From a checkpoint of a small transformer trained on Wikipedia: no biases in attention or MLP, 5697 steps.
Each number is 128 + 24 x the weight over the matrix's rms, rounded and kept within 0 to 255. Layers, rows and columns count from 0.

# layer 3 MLP gate, 512x256, rms 0.142, rows 451-468, columns 128-255
[[144 159 120 141 146 149 138 140 167 117  71 117 141  96 185  94 119 106 178 114  96 145 119 124 116 116 183 141 151 127 109 109 154 150 147 148 119  99 125 114 162  95 108 114 148 103 131  86 115 109 163 142  92 108 147 122 125 118 136 150 130 146 120 156 135 127 138 103  99 111 167 165 130 121 143  89 133 151 142 187 105 100  93  98 176 115 115 104  64  73 115 103 149 114 118 179  91  85 112 116 147 154 105 161 132 121 117 113 138 180 128 125  91 137 139 117 132 131 131 155 166  63 138 150 125 165 136 157]
 [152 122 134 148 126 113 139 137 125 137  96 128  91  62 100 117 172  99 100 176 126 117 133 121 121 144 146 116 142 159 154 112 110 166 186 169 119 147 164 137 122  66 141 141 122 142  93 117 128 142 124 178 122  99 129 112 117 108 112 141  90 122 145 159 162 145 149 156 113 135 180 126 119 136 132  96 153  90 122  89 123 145 188 133 123 121 145 164 127 102 137 103 108 158 137 134 110  90 102 121 130 133 135 116 132 103 126 163 122 158 118 107  75 128 173 183 109 136  85 115 131  93 121 140 163 102 126 152]
 [122 157 143 132 137 106 120 143 160 123 118 129 121 104 163 122 140 105 154 141 149 164 100 128 150 116 147 104 149 145 169 152 106 160 125 130 122 152 105  99 135 114 148 142 137 110  96 132 118 133 121 121  97  96 154  92  96 152 152  66 110 127 135 164 129 185 113 149 121 106 177 109  94 145 110 118 162 125 123 123 127  82 113 139 119  96 125 109 133 145 121 130 140 141  93 124 123 161 107 123 135  97 105 150 129 171 133 126 120 142 117 109 101 130 130  67  97 129 127 146 144 103 101 115 118 110 164 151]
 [ 99 149 126 148  99  93 124 119 148 130 129 162 124 137 124 177  93 131 111  95 158 135 142 144 160 132  99 108 136 205 143 164 138 141 131  96 159 101 115 153 100 124 129  83 154 140 115 104 149  95 143 130 144 189 100 141  77 130  97 129 126  96  96 125 184 122 136 123 135 124 102 135  92 113 173 136 110 149 147 137 105 130 135 131 158 142 142 122 142 126 173 112 128 149  88 110 118 154 137 138 119 111 170 110 147 140 124 168 131 147 157 129 164 171  87  87 106 173 126 132 115 131 138 142 112 108 129 107]
 [ 89  90 118 136 144  97  89 163 133 141 119 152 137 100 148  97 138  64 116 112 142 130 148 106 129 189 153 140 138 159 159 137 162 133 137 154 158 103 138 130 141 116 129 126 118 158 131 103 149  90 138 123 133 125 116 169 149 160 111 153 122 117 101 111 159 143 133 114 104 134 116 107 118 134 177 127 157 134 146 112  94 102 100 153 111 138 129 138 136 133 141 145 132 125 119 116 109 102  83 136 105 127 110 142 134 126 138  87 151 113 134 125 129 170 114 112 112 107 124 114 145 140 103 105 121 174 130 139]
 [106 128 192 119  82 182 169  75 137 145 128 148 127 120  94 106  94 180 144 115  45 139 153 117 109 128 155 100 143  91  91 113  97 121 113 130 118 150 152 148  83 147 152 145 135 107 175 163 161 134 121 116 139  76 117 128  84 142 115 139 101 155 127 129 118 124 112  99 151 107 116 157 125 109 107 110 123 145 126 171  78 168 109 139 165 139 129 124 100  49 137 139  97 145 169 151 125 115 108 140 155 129 157 130 137 116 161  93 100  56 118  79 161 112 127 123 161 101 129 145  94 124  68 131 156 108 143 165]
 [172 133 145 120 103 133 107 155 175 143 105 164 126  88 142 106  93 120 128 108 145 147 111 157 181 111 136 154 136 185  94 139 108 102 138 117 109 118 147  81  89 132 103 123 140 123 103  80 130 121  91 166 150 102  96 132 172 103 154 121 156  87  90 148 123 158 128 139 149 146 104 149 105 156 132  80 106 125  66 151 126 148 108  79 123 136 133 108 112 123 111 143 123 126 201 124 140 117 113 133  73  85 102 102 126 113 121 173 150 154  69 109  94 131 115 108 125 117 111 116 106 202 168 139 162  87  99  88]
 [ 60 175 119 118 102 148 126 141 142 116 113 132 154 125 132 141 137 117 114 153 116 115 105 153 155 120 111 129 163 128 121 102 177  79 151 110 156 157 125 138 125 131 126 178 110 132 187 134 130 104 142 111 130 140 143 111 119  81 148 119  97 169 129 161 173 126 134 123 114 150 131 163 137 121 137 105 110 102 150 134 102 122 195 125 112 111 153 131 119 107  73 105 132  92  90 102 123  82 160 120 147 126 182 134 117 132 122 147 160 180 146 156  82  84 162  81  91 110 115  92 144 129 140 121 104 178 126 125]
 [131  67 114 152 136 131 102  98 145 167 172 126 110 121 162 159 117 126  46 138 142 181 129  85 110  84 113 175 152 131 111 140 139 154 119 114 112 156 109  84 141 126 118 149 136  92 103 128 192 137 167 169 143 107 140 129 142 139 144 112 150 163 144 141 119 125 133 118 142 147 159 138 156 115 140 126 157 108 141 106 160 166 113 144 165 128 143 117 134 100 113  86  92 130 170 131  85 120 116 102 151 157 150 148  99 139 145 126 102 144 133  98 118 148  77 135  62 150 119 123  89 132 115 152 122 126 139  82]
 [ 82 160 135 147 156 167 105 116 134 130 155 126 168 127 125 112 110 129 118 110 129 145 119  88 165 164 117 159 125 125 104 128 141 160 100 117 147  81 115 124  89 112 123 161 134 103 161 139  79 126  70 161 148 162  89 143  89 132 163 114 112 126 119 106  71  80 143 121 129 131 105 106 133 126 198 119 102 146 110 135 144 145 122 137 128 105 136  99 133 137 124 167 129 120 105 185 144 111 119 107 119 148 116 132 115  84  80 138 122 129 146 136 109 148 146 109 129 144  79 138 114 135 105 165 147 188  97 103]
 [124  87 136 131 151 164 121 110 122 137 171 130 117 119 104  97 145 125  88 114  96 124 102 140 118 141 126 138  87  90 151 135 132 119  79 119 128 133 105 142 104 147 134 136 164 105 119 145 132 143 170 156 124 103 164  90 139 107 168 108 164 107 137 176 119 120 152 171  99 115 111 139 132 102 104  82 116 117 166  93  92 132 140 128  87 150 203 157 157 129 117 150  94 153 126 160 105 156  87 136  60 109 155 134 134 143 167 130 144 147 143 142 107 132 139 155 130 138 146 150 122 131 127 140 127 116 155 104]
 [ 93 118 109 132  97 162 101 165 119 151 141 135 124 155 121 118 136 142 135 153 141 120 114 134 109 140 149 125 129 123 129 124 107  90 104 143 122 137 109 124  94 125 140 159 100 170 146 168 161 131 127 114 136 102 186 133 124 175 123 104 111 140 109 138 142 133 126 118 125 124 140  70  97 112 130 108 129 135  87 100 185 112 172 151  68 124 113 123 105 103 121 131 115 105  98 151 151 134 155 117 163 140 131 136  89 106 107 144 127 142  86 174  73 169 103 104 111 145 122 158 131 128 101 146 155 157 152 110]
 [171 143 158 146 139 104 136 135 181 136 152  88 125 125 165 107 152  67 134 142 132 152 141 118 119 153 141 139  87 105 130 111 152 103 113 130 172 139 130 119 170 100 150 109 137 123 157  98 102 143 114 105 158 127  99 165 131 134 151 102 132 136 122 129 130 162 133 103  90 125 137 133 138  85 116 116 135 137 177 111 128 133 156 150  76 124 115 102 123 129  84  99 108 118 102  86 146  87 120 106 146  90 121 114 100 134 110 148 132  56 158 130 122 134  61 138 137 159 165 155 117 128 121 140 128 122 118 169]
 [117 108 134 112 123 124 125 189 164 149 141  91 151 137  94  78 144 165  92 115 137 171 146 144 140 114 126 120 128 125 153  99 123 124 135 147 130  79 112 159 103 115 120 132  85 153 169 128  92 120 105 146 121 123 129 144 115 159  92 104 124 138 102 100 116 120 104 135  98 100 109 118 113 128 144 119 134 130  99 133 140  97 124 129 165 121 136 112  83 149 143 137 103 107 112 148 114 146 104 113 104 136 110 142 128 170 112 114 126 132 141 115 115 179 151 155  98 128 149 149 141 131 128 142 148 143 126 150]
 [168 111 174 176 155 117 149 136 117 164 102 149 133 160 139 118 112 107 133  93 128 144 133 156 174 184 101 131 165 112 105 126 110 132 162 150 160 131 104  94 161 149 109 168 132 124 125 132 123 114 133 141 127 149 112 137 168 160 116 149 139 159 118 150 139 111 128 122 134 157 107 121 127  82 162  94 125 147 148 138 139 118 139 132 108 183 126 126 164 150 135 126 124 143 126  80 144  96 124 136 126 118 164 122 141 108 127 106 108 117 166 149 130 136 117 117 109  97 114 123 151 130 145 134 119  52 116 116]
 [135 104 150 158 138 142 158 147 119 127  74 136  99 117 173 140 135 111 143 104 121 137  76 119 180 127 119 155 127 129 130 113 144 162 131 110 174 146 153 129 118 122 145 133 136 119  86  97 126 131 113  94 106 133  73 177 130 104 154 117 144 178 142 102 143  89 138 118 140 145  95 109 114 106 127 134  96 143 166  77 109 107 146 187 101 134 124 122 144 104 148 204 106 110 125  80 146 138  96 113 131  91 145 153 114 109 155 142 168 102 111 141 143 139 118 103 152 163  95 126 135  67  73  98 185 130 149 115]
 [123  97 107 120 128 161 142 118 122 166 160 125 125 125  99 137 101 144  72 154 107 168 141 137 126 145 142 156 110  82 154 128 132 118 129 150 146 153  80 127 152 105 115 136 189 168 129  93 156 136 117 124 159 138  96 142 132 135 136 181 164 125 132 122 144 118 136 112 134 133 152 122 151 115 144 132 140 130 151 142 131 146  83 103 161 148 126 144 151  84  52 158 119  98  95 152  91 146 154 122 110 128 117 132 134 105 145 102 102  94 134  71 116 126 131 107 108 146  93 113 122  94 140 113 129 115  81 133]
 [183  99 136  85 142 149 122 124 116 116 141 138 120 119 107 170 136 102 145 144 121 135 151 102 110 133 120 158 100 134 173 120 165 106 149  95 126 116 159 117 150 112 109  88 151 115 105 135 153 146 117 105 143 180  95 141 162 127 100 126 189 111 123 116 136  91 102 109 161 145  85  80 102 122 116 109 133 188 170 103  84 121 132 133 128 147 152  93 126 166 122  82 159 121 178 180 123 149 175  95 130 104 141  90 127 131 121 166 120 152 131 142 128 106  85 115 149  93 163 104 108 153 144 143 130  90 107 122]]
# layer 3 MLP up, 512x256, rms 0.145, rows 451-468, columns 128-255
[[140  84 100  76 117 114 126 143 103 177 149 140  89 121 112 124 141 137 131 117 103 143 157 144 173 146 150 162 126 143 144 149 123 113 123 126 166 140 159 143  91 132 121 163  97 164 139 109 128 116 124 123 112 108 117 141 139 148 156 126 151 136 105 140 139  60  96 157 151 132 112 113 108 143 122 115 128 154 166 177 104 104 159 146 116  95 124 101 144 182 105 138 142 102 110 152 225 141  93 107 134 114 156 131 155 142 125 130 115 187 163  97 134 109 114 103 162  89 158 120 144 119 106 141  99 117 124 135]
 [140  65 133 146 138  85 134 101 133 147 114 148 134 135 138 158 102 132 157 117 108 133  94 131 132  86 155 102 122 102 155 172 106 159  97 123 169  83 143 142 122 134 106 152 127  76 114 159 103 117 173 140  91 118 145 131 131 115 144 152  73 117 140 151 167 126 136  97 160 100  62 111 129 139  74 128 131 140 122 109  72 146 113 149 116 146 159 122 170 184  97 150 150 122 167 127 114 114 100 110 142 138 102 116  64 100 128 171 114 137 125 137 146 141 113 139 171  56  83 116 124 126 123  95 141 119 104 131]
 [101  94 122 118 112 154 109 116 128 120  94  94 115 112 148 125 130 156 154 144 156 134 109 153 129 150 153 140 116 114 141 173 131 133 120 143 147 100 128 116 140 121 139 149 108 146 139 129  91  78 106 115 106 144 129 117 175  95  65 176 133 118 130 122  40  91 104 107 100 130 131 149 182 145 121 119 156 106 129 166 138 122 139  98 133 110 113 202 138 132 162 123  95 160 161 117 104  68 166 131 167 143 108 129 160 123 139  84 127 130 160 140 130 149  94  94 158 105  82 157 104 131 132 106 129  91 141 105]
 [116 104 126 174 107 134  94 134 172 185 122 131 139 132 140 146 122 102 153 122  61 174 143  89 138 121 159 145 141 129 161  89 134 137 163 164  59 133 146  92 107 104 118  96 129 155 142  78 148  78 163 154 132  85 122 165 168 101 171 105 131 138  95 121 120 126 157 159 161  93  86 140 160 150 124 174 114 106 147  83  92 152 117 162 126 163 122 169 117 138 133 130 158 176 114 131 147 148 106 132 168 114 119  85 107 120  44 109 125 145 111 143 163  90 169 128 119 111 147 138 130 121 145 153 139 136 126 121]
 [ 96 103  85  81 133 106 132 124 170 126  86  81 127 134 114 113 145  88 157 106 116 134 107 135 119 180 143 159 145 136 150 117 139 103 134 157 137 122 152 118 138 171 134 132 104 116 105 143 129  74 146 145 137 128  95  94 141 106 122 144 136 183 123 157 108 139 168 124 119 103 116 148 133 122 164 114 133 154 174  98 143 168 162 106 116 136 162 157 100  91 138 149 152 102 139 104 114 154 159 140  91 101 150 104 126 101 147 127 117 140 116 142 114 133 128 138 162 113 134 135 162  99  90 127 155 113 141 180]
 [103 109 104 105 113  98 137  98 110 138 110 147 147 101 139 138 121 153  91 159 123 120 132 118  79  83 146 111 128 137 110 168 128 148 166 163 125 116 104 117 139 118 157 113 136 174 127 143 106 109 123 140 149 126 135  95 138 110 107 171 132 180 151 121  60 119  79 106  75 169  83 111 120 104 144 154 138  90 163 161 101 144 117 131 103 157 121 143 121 120 140 188 141  91 161 141  95  91 146 165 101 124 126 132  89 100 136 127 153 139 102  86 112 136 156 150 150  98 136 152  73 157 120 127 118 114 141 101]
 [114 144 153 135 103 128 138 109 115 116 122 113 129 147 118 157 162 149 145  74  91 111 116 137 129 124 148 151  98 194 139 170 148 114 127 107 126 110  94 131 159 100 141 131 111 134 151 109 131  70 123 136 112 119 120 176 135 105 165 103 137 138 113 116 169 141 202 117 121 131 102 108 129  97 104  83  88 156 100 156  95 148 107 122 162 124 174  99  99  67 123 111 129 129 151 116 125 157 137 130 117 137 109 103 129 102 156 130  81  67 142 137 134 116 108 148 179 109 106 159 134 181 114 107 149 109 127 123]
 [ 84 144  96 105  73 156 101 143 158 141  79 118 143 131 131 150 166 116 121 152 145 125 144 148  99 133 162 127 127 134 131 111 166  53 139  98 110 104 106 160 110 141 114 162 129 124 165 126 137 126 134 105 134  99 121 148 129 135 133 100 116 163 169 139 108 122 124 116 155  90 160 140 123 139 142 108  85 136 175 131 129 153 158 137 119 124 147 112  84 113  71 169 146 112 135 115 115  74 158 139 120 102 161 133 164 127 124 151 116 177 125 164  94 102 171 121 102 129 136 133 120 154 122 137 139 168 111 126]
 [133 114 156 129 156 109 122 109 140 156 149 154 124 150 161 180 117 106 154 107  95 144 117  87 143 161 101 131 109 129 144 135 135 105  92 131 127  95 103 126 108 132  72  97 143 105 145 145 155 109 146 138 149 154 135 174 116 177 128 117 125 103 128 205 144 170 148 120 132 138 144 130 134  99 141 100 122 123 130 124 166 143 121 139 173 146 152  93 171 149 124 117  97 146 146  97  83 125 144 110 139 134 105 131 106 149 114 163 138 134  99 138 121 126  72 118 111  96  88 153  76 112 109 155 104  86 131 120]
 [161 101 175 133 160  90 127 123 130 156 106 161 125 141 120 145 134  99  95 180 124 131 124  90 121 148 144 136 128 119 151 140 113 102 153 121  81 122 110 115 168 144 125 136 137 138 114 131 137 121 124  94 153 141 105 139 127 100 134 139 137 155 144 135 137 135 142 107  90 133 144 142  75  73 143 131 136 136 135 130 114 118 118 128 109 138 148 111 116  93  94 120 115 128 150 115 139 144 139 146 103 137 106  84 138 135 162 142 112 154 139 147 126 110  98 145 123 147 150 156 156 128 134 105 124  49 124 164]
 [131 161 116 144 116  73 122 146 141 115 129 123 128 119 185  90 137 118 105 142 117 129 126 137 114 134 116 128 158 138 169 110 140 154 126 101 131 143 118 141 115 118 118 138 131  95 133 114 140 157 114 163 116  85 150 120 114 125 138 124  93  98 141 161 155 136 154 118 173 135 147  90 123  93 127 144 145 143 126 103 134  91 126 150 118 130 101  91 130 148 121 101 134 114  80 139 152 124  92 145 134 134 153 134 108 122 147 165 143 126 128 140 112 114 137 141  92 161 114 131 203  84  80 111  98 106 155  66]
 [179 107 143 130 219 111 113 110 147 133  96 117 144 149 117 106 148 125 174 112 132 140  90 146 142 137 154 128 116 110 145 121 129 132 126 220 133 110 141 111 200 143 162 129 132 135 138 109 135 151 132 147 114 123  94 115 161 154 105 146 130 127 134 139 120 115 127 102 120 143 121 123 118 129 144 123 134 101 148  85 102 147 123 114 140 148 139 103  98 144 127 130 179 151  90 123 141 126 135 161  98 106 125 122 174 181 137 121 126 135 101 119  88 127 142 106 154 121 119 142 133 112 130 150 145 150 172 126]
 [153 138 126 165 176 112 126 121 137 129 148 103  91 129 151 175 120 103 169 109 112 159 124  76 137 121 145 145 133 121 133 121 130 106 147  66 128 125 127 134 146 148 103 127 174 102  84 142 126 131 108 150 162  73 136  81  98 104 125 112 125 152 154 150 128 119 131 127 163 105  79  82 135 139  92 110 161  99 145  80  98 134 111 136 114 141 199 151 127 114 124 134 107 112 106 153 133 133 104 103 117 133 118 104 114 117  95  93 158 101 169  68 102 153  94 142 159 112 120 130 144 175 152 140 147 131 118 110]
 [ 79 114 106 111 142 123 135  71 127 122 149  76  78 145  94 151 125 117 120 146 137 115 117 125 129 114 107 129 113 122 159 129 114 110 104 139 127  95 107  77 145 131 135 115 131 127  93 121 153  99  97  99 167 166 156 159 116 198 131 139 139 168 122 104 101 137 122  76 122 117 138 119  95 124 135 116 142 118 170 140 168 102 161 148 149 140 131  93  92 108 136 107 108 153  90 122 158 110 176 118 118 187 142 132 117 109 141 130 128 144 125  84 119 107 129 110 119 139 133 133 113 126 122 121  90 112 117 159]
 [159 116  66 123 144 152 127 167 129 133 143 120 153 152 167 139 142  89 139 160 123 116 170  99 139 140 109 121 125 127 160 165 156  97 163 140 142 145 128 154 100  96 107 143 112 123 113 128 108 127 112 125  89 123 150 133 158 133 165 148 119 131 154 115 164 101 124 139  98 135 116 100  97  93 130 171 114 172 103  88 124 101 151 132 122 118 154 129 169 151 129 115 154  92 130 113 138 106 190  92  71 160 176 141 133 159  85 141 138  96 154 135 149 139  98 111 126 130 144 117 120 163 142 145 144 162 147 130]
 [ 83 153 110 149  93 131 122 130 133 113 130 131 144 148 136 132 117 125 107 183 125 144 113 134 144 157 110 153 162  66  82 140 151 113 148  64 124  81 159 136 138 112 110  92 150 107 109 116 121 134 109  91 160 155 133 134 109 123 126 115 120  80  78  94 129  81 149 131 133 165  87 145 184 127  93 132  83  82 111  95  60  71 118 129  98  96 136 131 113 107 110 136 107 115 142  95 109 136 122 148 152 145 103 194 133 115 113 113 119 121 165 127 128 134  86 130 171 155 124 133 149 139 153 125  95  79 126 120]
 [111 114 145 132 156 131 160 124 152 115 151 127 116 101 140 164 115 126 142 139  98 147 146 136 109 111 117 160 138 148  96 128  95 106 164  83 115 143 136 123 137 128 144 105 143 105 129  74 121 141  77 158 132 113 110 136 148 115 131 127 170 118 152 149 110 129 147  91 147 134 155  76 138 105 156 122  98  92 168 153  99 111  87  98 137 119 105 129 135 157 101 163  86 108 157 159 108 156 148 111  97 140 124 116 117 106 172 111  82 137 114 136 133 121 112  85 124 117  82 159 128 120 109 126 175 116  95 153]
 [136  80 140 135 114 111 125 116 123 121 147 136 147  99 141 102 152 142 163 155 158 110 163 146 117 132 135 179 112 159  67 134 123 178  96 140 101  84 146 126  73 157 145 121 120 126 129 124 102 121 107 154 156 145 140 117 106 178 120 151 135 134 148 124 132 131 183 158 113 126 139 109 132 158 120 108 117 141 105 191 151 112 113  98 142 138 156 146 122 160 129 167 110 115 151 102 154 122 119 178  89 116  91 118 137 120 132 107 108 109 135 181 132 141 136 126 106 146 111 157 175 138 122 118 102 157 163 151]]
# layer 3 MLP down (transposed), 512x256, rms 0.131, rows 451-468, columns 128-255
[[118 122 140 126 105 177 156 138  42 101 153 149 106 112 145 119 154 142  98  98 172 165 113 114 177 197 170 143 116  50 179 127 137 112  83  85 141 186 133 125  98 140 112 141 109  83 110 114 151 148 112  91 149 112 108 150 160  96 154  93 130 134 114 118  94 171 125  93 129  81 128 108 115  93 103 134 133 114 156 173 133  68 122 135  88 151 130 130 138 100 132  89 138 148 123 103 110 132 114 181 107 127 127 111 117  48 140 121 116 142 101 144  83 167 144 178 108 143 105 156 130 108 136 148 115 121 140  90]
 [130 125 157 155 113 116  96 130 117 108 132  92 114  90 141 144 145 110  71 179 129 153 157 114 134 166 137 130 115 140 145  95 172 164 169 131  90 125 138 121 131 103 179 136 150 129 154 108 143 159 125 130 132 159 111  91 136 147 117  99 137 122 152 142 112 140 143 134 116 131 183 139 101 127 150 107 143 131 126 122 152 136 170 137 130 125  87 164 126 129 138  75 132 127 122 133 139  94  96 140  93 113 140 134 127 127 146 106 123 146 176 118 132 124 165 152 103 225 142 128 126 109 141 134 143 150  91 126]
 [156 126 142 149  79 148 125  93 112 138 123 111 147 125 102 134 149 131 143 109 100 102 146 111 125 118 154 124 155 121 143  96 130 136 124  96 125 158 134 179 107 142  79 132 141 147 125 125 108 150 140 122 137 175  79 140  94 154 150 145 125 160 105 152 128 121 143 116 102 157 160 135 167 123 142 133 101  93  99 121  67 179 163 157 103 144 140 143  97 155 133 145 103  77 170 133 128 124 131 142 119 145 118 127 124 101 138 126 117 132 146 107 100 125 121 195 143 140 124 155 131  91 154 163  80 115 128 100]
 [ 98 136 107  90  80 147 133 122 124 103 111 141  73 119 113 156 143 100 122 144 134 161  86 186 206 164 112 123 106 103 156 161 115 188  50 145  90 109 124 137 132 155 151 146 156 122 140 212 170 128 141 154 130 129 124 133 143 135 122 100 137 133 133 154  91 110 121 161 110 100 129 123 158 103 131 160 130  95  83 137 107 161 142 128  91 143 100 144 118 137  77 102 139 144 138 140 141 144 149 119  91 117 148  93 112 130 166 131 145 119 145 113 153 180 115 116 141 106 158 113 116 138 109 157  89 122 139 152]
 [151 125 135 177 128 158 132 117  71 103 120 145 125 140 115 183 125 155 117 135 148 167 113 130 141  72 111 123 109 132 111 156 113 134 131 118 151 144  90 132 133 120 155 147 150  95 143 170 153 151  91 106 122 133 133 121  98 125 129 146 141 107 138  97 183 114  83 146 155 128 147 103 111 126  96 115 118 115  98 137 103  55 123 169 149 158 144  74 136 179 141 152 122 114 107 141 154 139  82 106 181 120 147 133 132 182 143  99 101 149 136 103 125 157 126 159 106 140 128 141  95 129 160 128 136 143 129 110]
 [141 175 170 143  80 119 140 120 118 127 159 118 129  64 148 112 158  76 134 140 164 115 140 177 132 105 134 121 149 119 133 135 139 121 116 103 128 138 124 139  99 168 121 127 133 147 123 145 108  98 106 124 109 122 133 139 127 142 136  82 151 104 102 135 139  50 127 122 149  94 126  91 158 157  77 119 125 154 162 165 110 126 134  85 119 131 131 116 119 162 135  98 146 123 166 121 111 143 145 125 118 126 142 121 162 136 155 135 158 146  92 153 164  90  84 168 120 143 113 147 171 137  84 146 155 113 107 115]
 [110  97 128 133 136 139 137 126 130  80 137 148 150 122  76 136 118 148 100 104 102 132 157 156 111 107 136 119 115 160 129 154 136  96 105 129  87 155 115 155 120 119 135 137  58 158 155  75 172 133 147 161 115 161 143  81  93 122 201 101 146 123 130  58 124 160 129 125 117  90  90 123  92 160  93 152 157 121 149 120 155 156 152 135 109 117 111 103 162 156 105 126 129 171 112 126 146 128 137 124 118 154  88 136  88 114 115  95 141 153 147 134 147  73 156 131 114 136 137 144 122  58 109 154 177 131 102 145]
 [159 132 126 129  75 130 151 137 114 122 190  94  99 125 132 125 123 142 111  84  86 159  81 124 120 127 105 137 153 122 156 124 130 142 136 161 117 150 138 109 144 128 107 124 114 118 128  81 113 154  73 127 110 146 112  86 160 148 119 130 163 127 121 106  95 136 142 138 153 153 107 113  77 144 174 194 119 143 136 123 149 128  90 117 145 141 113 137 172 144 156 153 136 122 116 163 125 167 114 127 143 120 104 115 100 161 128 100  97  76 136  92 162 125 108 156 111 108 149 138 114 142 133 133 154  97 141 127]
 [125 117 129 134 142 147 131 160 160 146 115 147 110 152 131 103  89 159 160 138 104 109 192 119 134 103 103 118 107 100 149  99 107 157 143 109 110 121 163 161 115 119 113 135 123 131 169 176 183 120  99 160 157 151 139  75 142 107 128 119 120 138 130  91 135 150 123 103 126 101  73 136 149 151 152 125 134 123 112 134 116 146 150 140 143 147 103 153 100  87 176 140 148 124 144 185 123 140 122  96 129  92 149 147  91 136 153 166 148 104 142  99 118 170 157 116 171 139 118 116 125 124 136 158  82  97 118 141]
 [108 151 150  98 164 138 120  98 114  74 114 109 120 132 112 111 133 114 125  77 115 136 138 148 126 172 116 124 133 146 141 121 103 129 109  99 132 140  95 129 103 146 131  99  86 105 153  99  87 176  98 176 159 124 137 131 132 154 104 139  99 111 107 117  93 133 126 146 120 163 137  91 130 116 157  97 175 162 132 133 167 184 142 134 125 133 107  91 152 135 168 141 120 124 101 130 100 107 140  91 143 139 118 145 110 106  92 190 105 154 124 123 125  88 117 113 134 103  78 122 117 152 127 127 117 175 110 122]
 [152 126 142  95 112  80 119  97 134 159 116 154 122 124 106 134 129 147 122  93 111 152 107  81 142 130 138 118 128 147 131 123 120 107 144 116 106 175 108 155 133 117 152 150 107 117 112 134  78 148 106 104  84 150 119 146 138  94 153 113 177 140 159 126 125 123 126 101 106  82 114 160  89 145 162 132 128 158  98 140 116 108 148 114 124 148 140 157  96 123 146 115 113  80 109 117 121 144 143 136 138 126 128  96 113 124 145 128 132 155 160 121 144 135  99 155 167 113 129 129 106 166 144 138 172 140 108 105]
 [ 97 182 130 126  62 121 128 127 105 100 172 134 133 132 118 191 119 147 128 126 107 128 137 108 143 112 121 115 143 150  88 128 135 108 144 105 132 177 123 111 126 103 109 133 137 131 149  96 122 101 152 139 135 120 132 130 116 109  90 100 115 118 119 120 129 168 116 164 120 139 159 159 146 168 155  97 114 140 104 159 119 138 118 129 141 130 133 162 164 130 130 139 122  91 174 152 132 112 138 120 139 158 137 123 100  97  96 122 121 141 132 142 170 127  95 127 109 155 139 141 133 143 128 147 124 122 134 113]
 [131 137 146 152 179 145 108 130  87  76 138 137 168 148 158 119 148 124 123 123 161 139 153 138 139 144 124 117 114 137 136  94 132 173  86 170 147 168 152 112  91  88 175 148 111 148 140  81  78 143 132 100  63 130  96 172 161 138 143 130 123 136 134 132  71 154 160 114  97 150 137 121 138  94 162 117  87 134 142 126 145 108 171 129 122 138 130 100 131 119 109 124 135 131 142 137 140  80 131 129 158 130 102 163 127 125 112 110  92 150 132 108 150 117 105 134 131 111 156 160 157 114 129 128 102 121 127 142]
 [164 123 125 136 112 139 111 194 125 143 111 145 148 127 147 110 133 144  97 120 166 142 168 135 133 148 144 134 119  83 118 133 129 160 151 143 155 145 135 118 139 120 108 136 112 145 159 123 104 121 139 157 119 117 115  78 178  87 132 119 118 113 134 113 157 106 136 158 101 163 123 138 141 116 151 150 125 118  72 116 112 159 101 140 149 117  84 176 120 167 113 132 176  90 129 102 126 166  99 122 137  68 123 131 115 138 111 130 137 133 124 140 123 150 104 156 143 103 142 130 129 119 144 138 160 126 124 112]
 [119 129 151  90 138 121 136 136 114 121 140 132 124 113 107 139 113 150 113 133 104 180  87 173 110 154 152 126 136 120 106  94  81 154  82 113  88 116 125 151 160 107 132 101 104 156 126 109 106 135 105 127 144 117 114 103 111 161 125 136 146 121  85 173  85 168 141 101 155 153 110 124 127 132 106 154 174 112 138 151 151 180 111 115 128 137 102 120 141 100 163 123 136 154 130 153 124 139 129 129 148 105 109 162 151 109 148 122 142 145  87 113  98 147 149 123 126 117 106 139 110 118 155 101  94 132 125 170]
 [123 118 153  90 213 104 136 120 113 121 141 120 125 164 109 159 136 112 111  96 100 160 140  85 141 138  88 136 120  98 172  98 139 155 148  91 133 111 149 160 146 139 113 145 101 203 135  99 113 129 112 108 138 131 132 148  98 148 108 164 141 132 118 104 136 138 192 141 132 153 117  99  62 149 126  99 139 163 151 116  80 143 142 101 152 151 154 133 163 162 112 183 163 150 123 123 138 135 129 163 109 144 124 121 127 142 127 141 136 117 137 119 145  81 133  81 143 115 147 148 130 121 127 114 125  72  97 153]
 [108 146 107 141  86 103 133  93 136 136 129 110 113 131 136 111 143 140 107  75 170  86 126 116 128 138 143  96 130 154 131 143 152 130 120 173 143 136 121 128 103 115 108 133 107 150 129 154 106 111 167 135 111 145 104 129 108 105 102 117 128 101  90 103 132 134 102 129 127 142 152 147 111 148  99 133 161 125 107 128 109 129 144 163 127 137 172 128  53 133 134  72 137 158 137 146 169  90 119 144 126 109 111 103 115 136 115 137 173  95 124 101 154 148 162 144 125 118 129 123 117 172 131 122 119 131 162 110]
 [120 158 135 133 113 135 103 133 149 141 150 106 149 147 152 119 124 126  87 141  96 123 126 104 157 122 138 114 112 118 110 134 143 117 149 105 116 160 127 157 152  98  67 155 144 129 141 152 183 141 197 154 163 134 129 152 126 124 115 123 144 129 129 147 148 140 130 160 107 140 141 137 118 177 129 116 155 123 165 111 122 139 159 151 125 154 106 146 144 123 100 132 125 143 103 119 134 181 139  79 177 143 124 130 118 137 109 119 126 116 124 119 112 115  78 131 159 143 145 124 169 169 147 128 129 138  87 122]]